Weights of a small GPT-style language model, trained from scratch on English Wikipedia: width 320, rotary positions.
Each number is 50 + 10 x the weight over its row's rms, rounded and kept within 0 to 99. Layers, rows and columns count from 0. The size before them is the row's rms in percent of the matrix's.

# gate: layer 7 MLP gate, 832x320, rms 0.0926, rows 74-108, columns 0-63
# up: layer 7 MLP up, 832x320, rms 0.0926, rows 74-108, columns 0-63
# down: layer 7 MLP down (transposed), 832x320, rms 0.0903, rows 74-108, columns 0-63
gate74 110:57 36 45 44 56 54 62 54 47 56 31 76 50 54 54 47 54 49 32 34 50 55 54 38 55 46 46 46 53 73 33 64 62 67 55 51 53 56 41 31 61 45 58 30 51 53 44 57 54 62 41 47 49 35 55 51 57 35 46 43 53 57 44 55
up74 116:56 44 54 44 64 57 73 61 61 64 50 62 46 61 52 45 38 47 51 33 62 68 52 39 42 57 56 20 45 53 39 51 61 39 53 52 47 53 47 47 46 49 50 42 62 45 43 61 60 50 65 35 51 46 34 43 56 55 44 51 58 39 50 60
down74 115:46 47 48 47 51 69 46 42 51 57 45 48 54 62 48 41 52 50 53 33 56 53 59 38 50 40 17 38 56 50 35 47 34 52 39 52 49 55 41 40 78 53 42 59 59 60 55 46 57 62 50 42 55 43 46 44 40 51 29 59 51 45 58 41
gate75 088:48 21 54 54 50 41 29 56 68 44 74 58 33 46 32 44 59 37 60 39 57 49 56 71 46 52 58 46 63 51 42 57 37 31 43 50 63 43 48 47 33 27 40 53 57 31 51 58 63 51 46 48 28 59 44 53 60 47 54 45 47 39 45 34
up75 086:66 44 41 58 36 48 47 46 61 18 55 43 37 53 47 60 59 48 49 57 59 55 70 51 44 56 52 33 36 56 57 49 51 45 49 55 40 62 41 52 43 36 26 40 52 40 58 53 45 47 52 58 67 36 46 50 45 66 39 39 40 51 49 60
down75 088:49 43 64 38 55 44 61 55 42 69 35 58 54 56 42 35 53 52 56 49 40 32 43 52 49 51 73 47 76 57 40 51 55 61 57 52 48 42 71 39 66 52 65 51 40 38 68 62 63 19 60 57 35 69 62 42 53 45 59 74 56 58 43 47
gate76 097:44 44 58 70 36 70 40 46 48 62 47 49 43 52 60 36 52 41 57 43 39 43 62 40 50 56 47 48 49 42 63 45 51 55 41 61 41 48 52 44 46 47 74 41 39 51 52 52 36 50 41 56 62 49 60 63 49 53 69 47 49 54 48 67
up76 098:70 45 61 49 57 37 61 71 68 34 57 53 61 45 45 51 49 53 44 44 42 55 58 45 38 42 44 52 51 45 53 52 52 57 59 49 44 50 59 44 60 39 47 40 57 57 41 44 57 35 41 47 44 54 53 53 43 53 49 53 34 26 46 56
down76 098:48 58 46 48 49 50 63 55 41 49 45 46 67 43 51 57 33 72 61 43 46 57 52 47 37 53 44 65 58 43 41 45 69 70 46 35 55 54 42 51 43 48 41 47 49 50 55 33 51 63 46 53 61 53 50 48 48 46 48 54 46 44 59 59
gate77 108:48 49 34 31 76 42 49 59 39 35 46 29 44 46 70 51 41 32 53 57 48 65 59 40 28 55 27 48 53 56 44 66 41 32 78 45 47 73 63 60 45 43 68 54 30 47 40 41 38 65 48 37 44 60 54 55 49 62 55 42 43 60 53 43
up77 101:38 51 42 57 63 44 46 54 39 40 60 49 50 57 50 52 53 34 51 55 71 80 46 60 61 41 50 59 52 70 39 43 57 55 52 58 44 52 47 51 62 44 37 47 49 43 48 50 48 50 63 37 55 59 69 41 50 47 44 44 68 37 57 47
down77 102:45 48 67 42 39 58 61 49 56 42 50 42 57 53 52 46 45 53 39 51 59 64 61 59 62 52 45 66 41 49 55 60 41 38 41 55 52 45 61 44 36 53 36 51 53 46 58 45 56 39 48 32 49 54 75 60 47 39 39 28 38 56 55 42
gate78 109:64 46 67 51 61 49 46 46 39 44 44 40 47 50 50 67 51 37 39 53 55 57 40 42 51 63 45 41 63 64 52 54 41 50 45 61 54 43 58 41 47 45 46 73 61 68 30 52 38 35 34 44 46 44 38 42 49 56 43 54 57 64 48 55
up78 099:52 40 54 59 57 56 39 53 50 48 52 43 38 60 52 51 57 50 38 41 52 36 62 61 59 37 56 58 57 58 60 39 34 39 51 48 50 39 58 47 48 43 57 58 58 27 55 29 29 52 51 65 45 57 57 56 62 63 58 56 46 49 66 47
down78 100:53 43 45 75 58 47 62 57 38 60 49 37 41 52 45 36 50 56 52 50 27 46 49 59 54 46 38 48 28 52 62 34 55 47 60 57 59 59 37 55 35 64 55 66 66 49 35 40 54 66 41 55 40 46 56 34 67 62 55 55 44 51 65 34
gate79 106:26 37 66 61 58 59 63 50 56 43 46 66 52 59 47 62 83 57 44 56 30 69 35 53 52 56 41 49 45 64 58 59 59 59 45 47 54 61 36 37 56 65 52 38 59 42 57 62 49 57 37 55 48 52 50 47 53 43 31 58 48 74 35 49
up79 101:51 43 44 43 53 46 56 46 52 72 50 41 53 49 58 48 49 44 34 49 48 61 42 34 49 46 46 66 39 34 54 49 29 60 39 57 35 44 43 44 59 46 63 41 61 63 70 49 48 44 65 59 65 62 51 46 39 35 60 60 56 33 54 56
down79 103:51 61 26 44 55 46 43 50 50 53 52 45 36 49 51 59 47 33 44 32 50 58 37 44 56 44 92 59 49 49 54 58 38 40 62 61 46 64 51 74 39 35 48 44 52 43 58 54 47 34 46 30 55 51 54 62 49 52 34 34 57 49 32 74
gate80 105:18 56 48 59 46 49 39 70 51 51 29 45 56 45 57 53 46 42 43 40 50 65 32 55 48 56 49 42 64 52 45 57 55 56 57 61 65 59 56 54 55 67 39 50 60 51 53 59 47 48 54 39 53 41 39 40 48 64 40 64 48 60 55 57
up80 106:54 62 46 62 31 49 56 41 66 48 48 42 39 50 58 57 52 32 51 50 60 40 54 50 45 42 58 63 43 54 44 35 56 36 29 57 47 44 41 39 50 55 31 56 24 55 53 31 54 38 67 62 46 41 57 48 56 64 42 35 70 57 57 47
down80 106:60 46 48 59 61 44 55 55 56 33 29 62 60 68 64 36 57 58 58 57 52 51 49 55 32 43 42 45 62 31 47 51 49 64 44 40 59 62 35 51 59 51 30 45 31 57 46 38 67 55 43 57 48 63 59 40 53 69 54 55 55 47 54 61
gate81 096:53 53 59 68 29 57 44 47 52 54 52 49 60 52 58 58 60 56 42 57 33 50 59 53 24 59 49 51 28 53 48 48 53 40 62 37 35 36 42 58 39 40 36 56 57 51 52 50 27 57 52 54 33 37 49 57 62 43 40 53 62 48 49 40
up81 097:58 45 41 52 65 41 43 55 46 45 48 53 46 37 36 45 54 52 50 52 41 38 39 46 68 48 52 47 62 49 48 42 55 52 39 64 45 53 31 55 65 59 47 61 60 40 58 52 70 43 58 56 64 59 51 57 57 62 59 34 33 58 68 57
down81 100:46 51 44 66 45 46 54 58 46 52 48 57 55 58 37 49 50 56 44 55 50 42 64 67 32 44 56 60 47 50 46 53 49 39 49 38 37 39 41 67 70 56 45 44 49 38 45 70 46 53 44 50 44 45 29 71 44 56 41 46 37 44 64 36
gate82 102:51 42 62 57 48 46 50 48 51 49 51 41 48 61 53 51 55 33 42 44 45 66 52 65 40 53 49 39 62 50 50 65 64 37 46 40 53 62 41 50 59 21 37 58 51 46 45 54 70 42 47 33 34 36 43 57 47 55 47 39 48 39 38 39
up82 094:72 49 43 51 39 58 59 43 61 49 42 41 49 52 54 61 39 41 55 36 61 54 53 72 43 59 43 49 47 37 61 44 54 37 63 45 46 49 32 60 42 55 50 43 51 50 57 55 61 62 38 48 54 41 64 59 59 40 43 50 51 51 56 51
down82 093:47 62 69 47 47 39 50 49 47 68 67 65 49 38 45 51 57 55 58 50 55 52 36 65 71 52 43 70 44 62 46 50 41 62 38 56 48 45 43 59 48 69 45 61 53 48 53 54 43 68 51 52 30 57 41 46 45 44 55 51 36 68 61 33
gate83 094:48 50 65 55 48 48 52 51 23 54 57 31 63 62 45 54 48 52 35 46 41 48 40 59 63 48 57 61 50 38 36 45 55 48 46 39 40 38 53 39 59 46 45 59 40 57 43 54 41 56 58 46 30 41 41 63 50 56 47 36 45 50 45 47
up83 094:43 60 56 51 57 63 64 59 44 48 51 44 59 61 59 42 50 47 42 40 50 45 38 64 74 70 58 54 56 34 51 41 47 59 59 61 52 53 40 44 57 56 42 47 53 65 31 58 39 62 55 57 51 32 40 33 50 47 63 46 48 38 77 52
down83 091:52 35 46 53 49 49 30 46 59 41 33 51 54 42 58 51 50 41 65 43 53 47 53 39 40 41 73 53 46 55 69 41 66 42 57 59 50 52 60 62 32 57 64 40 68 62 69 52 61 52 51 54 62 71 62 42 48 54 49 63 64 61 56 59
gate84 098:36 67 55 51 62 42 54 44 40 44 65 47 60 49 46 50 67 27 47 62 59 39 39 46 54 46 45 65 53 57 46 62 72 41 59 44 23 54 43 39 55 67 41 59 56 49 51 41 56 57 60 77 50 57 48 59 46 53 43 52 38 54 31 38
up84 100:51 66 38 34 47 49 43 51 35 44 41 70 38 54 24 58 59 57 43 41 54 27 51 57 66 32 52 45 41 65 49 64 57 41 41 49 52 60 67 48 47 61 41 50 63 45 56 40 63 47 35 54 48 47 28 44 40 42 60 54 61 54 52 62
down84 100:41 58 46 41 43 34 42 44 58 45 54 72 49 53 33 40 44 68 41 41 45 34 46 60 61 42 51 60 51 62 73 34 56 65 49 54 68 53 68 29 61 66 43 48 42 48 47 55 54 38 48 42 56 65 55 44 31 44 49 30 59 48 68 53
gate85 106:49 46 45 41 45 42 50 52 33 31 53 57 67 51 53 60 48 42 45 58 45 63 63 40 47 48 40 32 42 57 49 45 49 57 54 56 41 42 36 51 61 56 47 42 52 45 26 48 39 44 38 47 60 55 59 55 50 59 49 65 58 40 52 58
up85 110:47 60 35 60 58 41 54 49 60 58 41 59 66 61 66 50 62 38 46 59 47 68 61 39 34 42 35 73 47 47 49 41 51 54 62 51 40 66 32 41 58 52 57 62 47 41 49 73 43 48 54 53 69 41 43 54 41 47 54 50 28 47 59 47
down85 110:36 55 45 48 59 30 81 80 48 32 46 43 36 45 42 55 57 62 52 47 34 55 41 59 45 31 75 45 56 50 54 45 63 36 46 66 50 61 47 56 33 66 48 44 46 67 53 68 34 37 48 47 38 46 58 44 33 54 43 57 52 60 45 32
gate86 102:39 47 59 56 59 32 59 55 36 44 55 47 44 55 51 58 69 29 34 54 41 77 72 56 54 47 35 44 44 56 44 53 68 51 70 64 52 79 22 40 54 34 48 68 52 52 37 52 45 40 33 36 43 40 29 41 72 52 49 52 43 68 47 42
up86 100:50 50 47 28 44 48 73 60 40 51 36 53 65 37 42 58 59 60 60 44 44 45 52 50 53 47 62 60 56 46 49 52 59 45 51 44 65 52 55 39 45 46 54 34 59 63 42 35 49 60 35 45 51 56 72 50 52 63 69 39 53 43 47 50
down86 102:31 52 56 38 62 38 70 69 51 43 35 45 47 38 50 60 62 59 40 40 35 49 52 65 56 55 23 41 73 51 42 65 69 52 56 56 47 46 39 24 69 61 43 28 57 39 39 32 25 53 50 54 41 61 47 45 48 48 66 41 38 59 32 34
gate87 099:37 49 47 60 60 55 37 66 51 59 48 52 61 68 60 41 42 38 39 48 41 46 33 45 41 45 43 35 50 62 33 50 48 49 53 46 58 53 53 54 52 47 57 55 38 51 46 60 60 48 43 49 44 44 39 52 46 40 50 45 51 58 26 61
up87 105:54 57 46 56 49 45 48 68 44 52 52 58 47 46 54 59 46 60 42 35 41 52 68 43 58 46 46 44 58 65 49 53 49 55 49 60 51 42 47 63 47 44 39 46 39 76 47 46 58 46 52 50 49 49 35 41 75 42 65 50 46 58 40 51
down87 104:36 57 57 51 37 45 51 54 55 52 43 42 57 18 40 54 47 52 46 60 59 60 47 46 74 43 86 60 61 52 63 64 30 65 54 62 67 51 38 58 54 42 35 51 46 56 64 31 53 49 43 50 58 54 34 35 46 62 48 48 39 48 62 51
gate88 106:44 58 57 49 55 47 68 53 35 49 35 56 55 53 40 38 40 60 48 35 48 60 52 59 45 35 29 44 56 30 49 58 45 51 58 47 40 57 50 45 59 42 50 50 53 59 48 31 70 42 54 41 37 54 48 54 48 67 77 54 56 51 48 44
up88 109:58 53 48 49 42 67 57 41 58 51 49 75 47 35 43 34 56 29 58 45 54 51 60 39 58 06 58 49 26 54 42 44 41 69 43 53 64 58 41 62 68 47 65 64 39 57 39 48 52 54 60 57 56 46 47 52 64 61 59 55 40 50 63 44
down88 109:53 55 42 36 57 50 41 67 57 47 72 57 49 34 45 50 54 55 53 50 51 70 39 53 54 62 51 63 42 57 35 56 42 56 39 40 56 40 44 24 39 49 38 47 54 42 85 50 40 35 51 50 61 57 57 66 38 51 42 51 46 55 56 58
gate89 098:46 52 58 42 36 67 40 58 50 29 57 38 51 61 48 62 50 41 58 38 25 48 56 56 55 49 45 54 55 36 42 83 63 53 36 43 55 37 37 28 58 56 36 53 56 74 39 56 40 58 56 55 44 44 37 50 56 47 47 63 36 47 47 45
up89 100:61 56 50 59 64 43 47 35 54 50 32 56 49 49 36 50 53 43 44 53 49 63 57 60 55 46 53 69 48 55 62 40 41 46 67 57 59 40 58 62 53 55 64 51 40 45 37 55 38 43 46 53 57 50 44 66 49 40 30 52 67 42 58 50
down89 099:53 48 49 51 39 55 48 54 60 30 51 51 42 57 39 47 39 56 62 52 14 47 56 68 59 53 04 48 63 34 32 76 60 55 59 54 52 40 42 28 57 53 43 53 56 64 51 33 48 41 62 53 54 45 60 39 58 34 61 60 30 48 55 53
gate90 093:53 37 60 48 65 44 53 48 64 54 49 52 38 63 64 43 72 44 55 54 51 66 49 39 39 45 50 29 72 60 54 45 55 57 29 54 35 53 54 45 58 47 52 55 45 38 57 47 55 38 74 52 37 43 28 60 34 52 50 50 50 51 41 56
up90 111:32 75 49 58 52 52 47 61 26 29 46 47 52 44 61 44 35 61 62 63 53 60 32 37 52 66 52 55 34 43 57 47 55 50 64 42 44 57 58 61 47 51 56 56 66 41 50 56 53 58 37 46 48 44 59 46 47 50 52 40 39 60 31 39
down90 110:44 72 72 48 54 48 43 44 53 54 45 65 48 36 62 44 58 52 57 62 46 55 44 58 42 46 36 55 54 57 45 36 60 51 43 56 45 58 64 44 58 48 37 41 76 54 25 37 52 53 67 41 40 42 45 49 52 43 60 31 56 46 34 40
gate91 106:54 60 59 49 55 35 30 54 46 50 61 52 36 65 47 45 52 44 44 63 47 46 45 40 46 60 40 53 58 37 40 52 41 53 60 40 38 59 44 49 58 24 27 62 48 44 53 42 41 64 64 61 48 57 46 50 55 60 26 49 61 53 42 37
up91 100:51 50 27 40 66 63 71 51 42 65 65 70 47 29 54 50 57 51 47 54 47 58 55 26 33 63 59 59 42 46 29 44 54 53 28 54 49 51 46 65 44 68 74 43 35 54 55 69 47 44 57 59 48 61 43 51 24 58 80 34 52 70 50 56
down91 099:49 46 56 40 41 55 38 50 50 27 35 39 28 50 33 34 65 40 62 67 49 67 46 36 65 40 41 55 67 52 38 54 42 55 42 53 55 70 51 69 61 43 35 49 65 36 39 39 52 54 42 37 62 59 39 39 47 55 30 38 46 33 66 59
gate92 102:42 45 57 42 44 48 43 49 40 53 50 37 46 80 57 50 44 33 43 36 36 51 36 65 38 62 38 61 34 55 55 61 54 21 60 52 57 41 34 51 48 54 61 40 49 33 57 44 49 44 55 53 46 49 57 40 61 30 45 48 53 65 40 54
up92 107:62 49 48 44 58 63 52 50 53 32 33 60 49 63 69 52 60 36 49 63 60 50 54 48 30 54 46 47 63 71 52 37 60 54 42 52 35 60 58 43 56 42 60 33 26 56 53 50 53 46 72 50 46 45 50 36 35 44 39 45 50 53 50 62
down92 106:50 47 41 67 40 40 36 49 67 52 47 46 62 60 53 56 41 48 30 53 48 47 44 43 53 44 52 43 67 57 50 57 41 40 46 68 55 54 62 63 62 80 62 48 42 36 54 59 54 67 72 58 49 70 38 54 52 66 45 32 52 53 52 44
gate93 106:56 47 45 45 46 42 63 42 39 58 43 56 58 38 65 56 49 29 58 49 46 60 42 63 54 56 45 45 25 55 58 72 42 56 43 57 47 52 54 23 47 60 54 43 51 39 50 38 54 54 59 52 39 60 49 77 50 68 57 45 36 55 47 55
up93 104:21 51 42 54 40 64 45 59 30 42 53 54 56 51 52 57 45 43 40 63 49 55 45 60 62 47 51 51 44 44 47 58 49 50 60 52 51 65 59 43 54 57 29 45 44 45 54 34 52 51 70 50 63 52 57 43 75 58 53 55 44 70 58 47
down93 105:39 42 51 64 57 61 59 63 50 54 59 52 49 59 42 49 53 54 42 49 69 43 59 44 55 41 79 51 52 53 34 50 61 62 57 60 47 57 46 40 41 32 47 43 58 42 61 61 34 63 42 49 40 48 36 30 55 38 51 58 58 50 58 33
gate94 100:46 63 55 51 49 51 54 46 27 39 45 42 50 37 55 36 54 40 50 68 58 45 44 36 54 41 42 40 67 30 45 63 55 46 61 47 47 40 52 45 52 48 46 45 48 54 45 45 41 49 52 32 46 50 37 51 41 67 50 48 49 49 41 56
up94 107:56 63 39 71 49 43 56 49 60 38 35 27 45 55 48 31 63 52 44 54 43 49 44 53 45 65 50 60 33 43 50 53 40 34 41 47 49 53 48 44 53 52 47 41 47 33 48 46 47 51 63 50 40 52 50 50 42 56 42 39 59 51 50 60
down94 108:41 54 36 54 60 38 41 51 58 39 48 58 39 63 59 58 46 62 59 47 39 50 46 49 36 58 14 39 52 52 46 50 54 68 53 48 50 43 37 64 76 45 61 37 60 57 18 38 42 68 47 48 44 61 50 40 44 51 32 56 67 53 34 34
gate95 091:66 64 48 53 37 44 52 51 56 60 51 45 51 63 46 45 48 48 39 52 37 50 42 64 31 59 46 50 47 43 58 39 60 43 33 60 52 54 45 51 70 41 45 40 55 46 50 52 63 46 56 60 48 39 37 52 31 65 47 39 51 50 22 66
up95 087:40 39 61 43 51 50 58 52 51 53 46 47 39 52 61 54 53 48 56 54 48 48 47 29 62 54 58 72 43 57 52 29 59 67 58 65 56 40 50 63 51 41 62 45 84 63 58 42 48 42 37 46 48 44 49 54 32 66 37 35 53 57 30 52
down95 088:38 59 51 44 63 54 49 44 49 28 54 42 46 35 46 51 46 68 68 53 51 49 64 48 39 49 45 39 53 44 54 79 55 52 44 48 41 61 56 46 36 56 55 44 45 54 67 35 48 36 58 51 54 60 50 57 60 36 56 56 59 61 79 57
gate96 103:53 56 57 53 55 59 51 59 53 56 49 31 54 51 42 68 54 40 45 46 49 45 33 36 61 52 43 43 50 45 43 37 46 62 49 49 46 34 49 49 47 41 61 60 61 59 49 29 60 51 66 48 48 41 54 58 57 64 62 49 30 63 58 42
up96 099:46 45 50 47 42 50 57 37 42 58 38 49 66 52 44 49 23 40 46 67 49 36 50 61 30 52 42 55 50 39 41 48 46 38 56 47 38 59 52 31 63 64 34 42 36 38 47 41 61 48 48 56 63 38 55 58 45 51 38 32 64 45 51 28
down96 098:51 60 62 25 41 61 46 46 52 54 53 52 50 52 48 42 65 64 57 59 78 55 52 59 62 61 65 35 47 46 49 67 35 56 62 37 38 49 48 61 37 55 38 40 40 58 62 46 34 48 39 42 41 50 56 43 40 46 58 59 61 49 61 43
gate97 102:42 50 45 49 55 54 44 37 58 35 51 56 48 54 63 55 41 51 42 61 49 58 50 42 31 37 51 48 48 42 62 52 62 73 31 48 39 41 47 49 57 49 30 44 62 48 51 39 51 42 48 47 63 58 46 56 44 50 56 55 20 49 37 50
up97 106:60 38 51 65 69 52 62 56 52 55 53 56 57 38 53 33 63 69 56 47 38 43 41 54 69 35 40 52 57 40 45 52 45 56 49 45 59 69 41 50 65 42 54 40 53 47 47 61 42 55 64 61 54 38 46 48 56 49 44 56 56 44 45 54
down97 105:51 60 48 59 53 58 51 57 58 51 32 63 53 39 57 37 57 46 29 44 54 51 36 62 58 45 43 64 57 50 55 57 55 41 62 50 51 56 45 52 59 48 50 47 50 61 39 61 53 56 52 48 50 19 53 40 36 56 36 50 31 59 47 63
gate98 110:48 47 54 60 72 54 31 54 52 63 43 27 52 69 65 39 54 53 26 56 41 52 46 72 45 50 29 38 36 46 53 54 62 57 44 53 28 54 44 40 64 59 38 59 51 65 44 54 53 46 76 49 41 42 48 61 34 35 46 52 42 34 35 41
up98 111:46 37 55 53 12 47 55 42 59 37 53 69 58 50 41 57 37 60 60 35 53 38 56 53 38 35 62 44 54 59 51 41 63 45 39 52 63 58 40 55 42 41 55 54 49 36 47 66 47 39 61 64 63 55 68 47 71 47 43 52 35 49 69 43
down98 107:51 48 47 68 54 51 32 61 59 46 30 55 53 71 52 42 50 50 37 55 44 72 57 63 52 42 16 64 44 36 56 58 58 52 57 70 56 49 50 61 45 41 49 64 67 41 30 41 43 39 56 45 52 35 69 55 50 30 47 61 45 44 58 39
gate99 095:55 75 39 64 65 58 50 48 49 67 48 39 68 42 49 55 40 33 43 50 40 40 53 43 39 52 37 33 56 46 48 61 49 37 47 47 49 39 58 40 46 61 48 43 61 48 55 32 49 46 59 68 52 47 63 49 47 48 65 61 64 59 62 64
up99 088:65 59 26 50 57 58 43 51 54 67 71 44 48 49 58 64 67 49 72 50 52 54 57 36 39 37 44 41 49 44 61 62 54 54 48 43 47 56 51 45 50 60 52 65 61 44 67 38 46 52 58 37 49 49 58 45 48 41 42 51 52 56 51 56
down99 093:53 47 54 53 34 41 40 64 60 54 47 66 57 39 53 50 32 57 48 66 62 68 54 45 40 31 71 50 58 61 56 47 51 59 53 33 44 62 48 61 68 48 39 55 58 46 42 62 49 43 53 38 54 37 55 54 44 36 42 56 55 47 34 51
gate100 107:35 39 46 50 50 32 51 59 42 24 45 49 63 56 47 43 58 47 54 62 43 53 66 57 44 34 47 58 45 57 52 58 53 51 75 52 71 63 39 45 59 42 41 41 51 40 55 43 59 51 35 41 63 60 44 46 57 63 47 57 57 53 43 32
up100 101:46 34 48 48 57 59 50 59 59 51 41 78 63 31 39 44 56 64 32 72 54 40 55 47 32 59 53 47 49 57 41 48 50 63 30 50 51 46 63 53 45 51 45 39 63 26 61 57 52 36 53 48 44 42 50 52 59 65 49 56 41 58 67 31
down100 104:56 33 62 49 32 55 58 43 50 30 46 44 48 47 55 51 48 60 44 47 45 58 57 39 59 49 33 69 34 46 61 46 51 56 39 41 45 44 77 50 55 58 69 50 53 52 35 52 48 84 50 32 63 58 44 48 41 48 50 50 45 48 53 54
gate101 095:50 39 55 88 59 53 70 62 33 44 46 40 67 36 63 58 53 33 60 47 54 65 42 61 50 51 54 55 65 59 28 57 67 60 44 54 48 53 43 39 60 41 58 56 56 60 46 62 53 67 55 64 47 39 30 43 50 57 46 37 58 53 33 47
up101 098:60 63 46 55 49 55 67 25 43 53 43 44 66 73 41 59 64 38 58 52 70 51 48 36 59 30 49 37 34 36 48 52 40 65 68 62 46 40 43 34 40 55 56 58 44 63 46 57 48 50 54 45 39 37 32 52 45 56 46 39 47 48 47 57
down101 099:50 56 59 29 32 41 25 63 39 41 58 59 37 65 56 39 56 56 39 34 52 42 53 39 69 52 61 55 39 43 66 44 53 36 40 53 61 41 55 59 63 61 51 37 36 34 36 63 53 44 56 52 58 58 52 50 55 58 43 63 62 42 51 46
gate102 104:26 28 58 56 61 57 47 66 48 37 38 45 63 41 69 43 56 56 39 59 46 50 41 49 34 52 53 57 66 54 42 48 62 48 53 69 62 53 50 47 62 68 54 28 46 60 39 42 43 49 59 49 46 36 45 62 68 51 45 56 53 45 40 43
up102 101:44 50 62 45 45 28 70 49 57 44 50 43 40 42 52 50 43 50 48 34 60 57 25 53 56 56 39 51 42 49 58 60 52 35 37 52 52 62 64 45 52 49 53 44 42 49 44 34 48 46 59 61 53 49 52 52 50 57 29 50 56 62 64 42
down102 101:46 44 52 49 26 50 45 62 61 33 44 42 43 62 62 37 57 62 50 34 45 40 47 57 29 64 26 48 63 43 36 61 59 38 49 54 59 55 68 51 58 54 47 61 51 55 24 43 58 67 28 62 66 60 35 61 39 58 46 57 60 35 35 36
gate103 101:47 47 59 51 42 52 32 41 47 46 53 48 66 48 49 43 53 49 39 45 58 64 37 64 41 62 43 56 44 56 44 54 68 35 63 61 57 65 39 53 53 49 48 59 49 53 29 60 42 60 44 44 48 52 35 43 68 44 58 42 55 52 46 43
up103 098:41 50 57 34 54 56 47 46 42 41 40 39 51 56 64 56 55 55 36 44 62 73 61 35 61 54 61 37 48 49 47 45 43 59 57 57 39 49 62 36 59 45 37 44 48 45 32 20 45 61 50 45 62 47 61 37 51 51 41 59 54 40 52 51
down103 099:41 55 39 78 39 59 46 23 46 56 59 40 60 54 45 60 53 47 34 60 50 51 54 48 67 42 56 45 44 61 29 66 49 44 34 41 50 42 62 55 42 54 35 40 52 44 63 47 64 55 52 56 50 46 57 25 59 34 33 40 53 56 44 61
gate104 102:55 54 58 63 66 46 57 63 54 49 43 54 53 35 60 64 51 54 36 34 53 56 52 69 37 62 48 64 59 47 46 61 47 41 42 64 61 72 63 53 57 38 48 54 34 50 43 45 54 50 57 52 52 33 48 52 38 71 70 39 46 52 61 61
up104 097:48 45 49 31 61 65 28 47 48 51 45 51 50 56 28 64 57 50 47 44 67 60 54 57 49 49 59 57 46 48 57 37 62 72 44 50 41 59 63 55 57 55 52 56 48 56 46 58 38 51 48 54 53 52 43 67 47 58 62 49 50 52 30 41
down104 100:69 54 63 47 44 61 56 45 47 51 66 38 68 52 63 42 46 54 55 58 60 48 55 45 52 45 64 51 35 61 57 56 48 64 74 37 52 39 35 61 41 53 61 59 44 55 72 42 30 43 50 37 44 61 45 52 45 57 68 62 32 48 46 57
gate105 095:41 40 40 64 40 63 57 46 54 42 46 42 53 58 41 54 54 56 29 45 45 24 48 45 61 32 49 32 36 36 47 52 65 58 50 48 46 69 42 44 44 43 41 37 44 39 55 42 50 61 29 65 68 65 63 51 40 43 56 49 62 48 57 45
up105 089:52 54 56 58 58 45 59 33 51 42 61 65 39 40 48 44 27 31 52 63 49 54 64 49 52 58 58 58 62 52 57 53 45 55 61 50 44 54 57 55 48 39 55 34 53 72 48 67 45 65 51 61 30 67 46 47 60 54 56 27 59 50 45 44
down105 090:57 60 54 48 52 68 54 48 34 38 51 40 40 38 47 48 57 72 56 31 45 43 37 41 52 34 29 50 36 46 36 47 55 47 61 51 58 44 53 40 35 71 53 53 62 40 36 47 36 48 38 54 50 51 50 54 52 45 56 56 51 53 48 59
gate106 101:75 39 43 53 52 57 48 47 38 42 44 20 34 51 53 69 69 47 44 72 34 80 57 56 34 50 37 54 31 58 53 55 72 60 55 43 50 21 45 38 36 44 37 46 70 60 57 74 45 43 53 44 49 38 50 52 51 42 51 34 48 60 23 49
up106 102:66 51 68 49 45 57 53 34 43 61 51 46 30 45 39 43 60 50 55 30 42 45 54 44 42 61 51 61 48 52 56 37 58 30 51 53 56 50 43 51 47 48 48 15 53 57 55 64 45 61 61 52 42 30 65 47 60 49 49 48 52 47 34 56
down106 098:31 44 45 49 63 51 23 51 47 51 53 67 60 37 47 41 55 52 38 31 40 55 53 60 40 41 42 59 67 46 56 40 44 57 41 41 40 67 65 45 69 46 68 70 30 45 55 45 43 46 52 40 48 49 44 59 51 36 54 47 61 53 56 42
gate107 104:42 39 34 42 48 36 35 53 37 44 38 44 29 55 61 63 61 46 44 64 39 56 58 62 43 43 32 39 65 48 54 58 50 55 56 43 43 53 31 20 67 45 38 52 58 41 40 61 67 46 52 46 30 58 48 44 57 59 59 61 47 65 47 41
up107 115:63 58 46 57 20 56 55 44 47 37 42 50 52 30 41 36 43 55 60 56 45 40 43 63 44 58 55 48 60 52 36 54 51 42 50 59 57 41 55 51 46 52 43 54 75 58 42 68 53 47 40 58 55 45 35 58 55 67 64 30 38 39 54 46
down107 113:54 44 58 61 63 52 56 45 52 38 59 54 55 36 48 67 35 40 63 56 58 70 44 43 54 58 22 37 46 55 50 58 63 64 49 61 42 46 42 74 51 73 52 50 62 55 63 69 55 56 29 53 31 52 49 46 64 48 44 49 40 50 58 54
gate108 106:42 34 53 56 41 51 64 64 43 46 33 48 66 63 47 59 48 46 40 56 23 52 45 52 46 56 57 49 58 69 37 67 47 60 56 63 44 52 57 56 56 62 56 34 63 39 51 57 39 34 58 41 46 55 48 77 39 74 70 53 55 60 53 61
up108 104:48 50 32 52 34 54 46 43 70 45 45 76 39 43 44 52 62 48 38 58 63 61 60 66 56 37 45 48 47 56 71 50 62 49 53 47 45 66 46 52 46 29 54 56 39 58 54 62 63 46 59 52 66 55 53 44 59 42 42 63 54 49 36 41
down108 104:57 35 47 47 42 43 57 40 46 56 58 45 54 49 47 45 50 47 41 50 40 56 38 46 38 46 54 48 59 65 51 56 35 38 49 49 61 40 70 34 66 49 41 59 54 56 50 47 55 88 48 38 57 35 48 52 44 49 48 61 39 54 63 46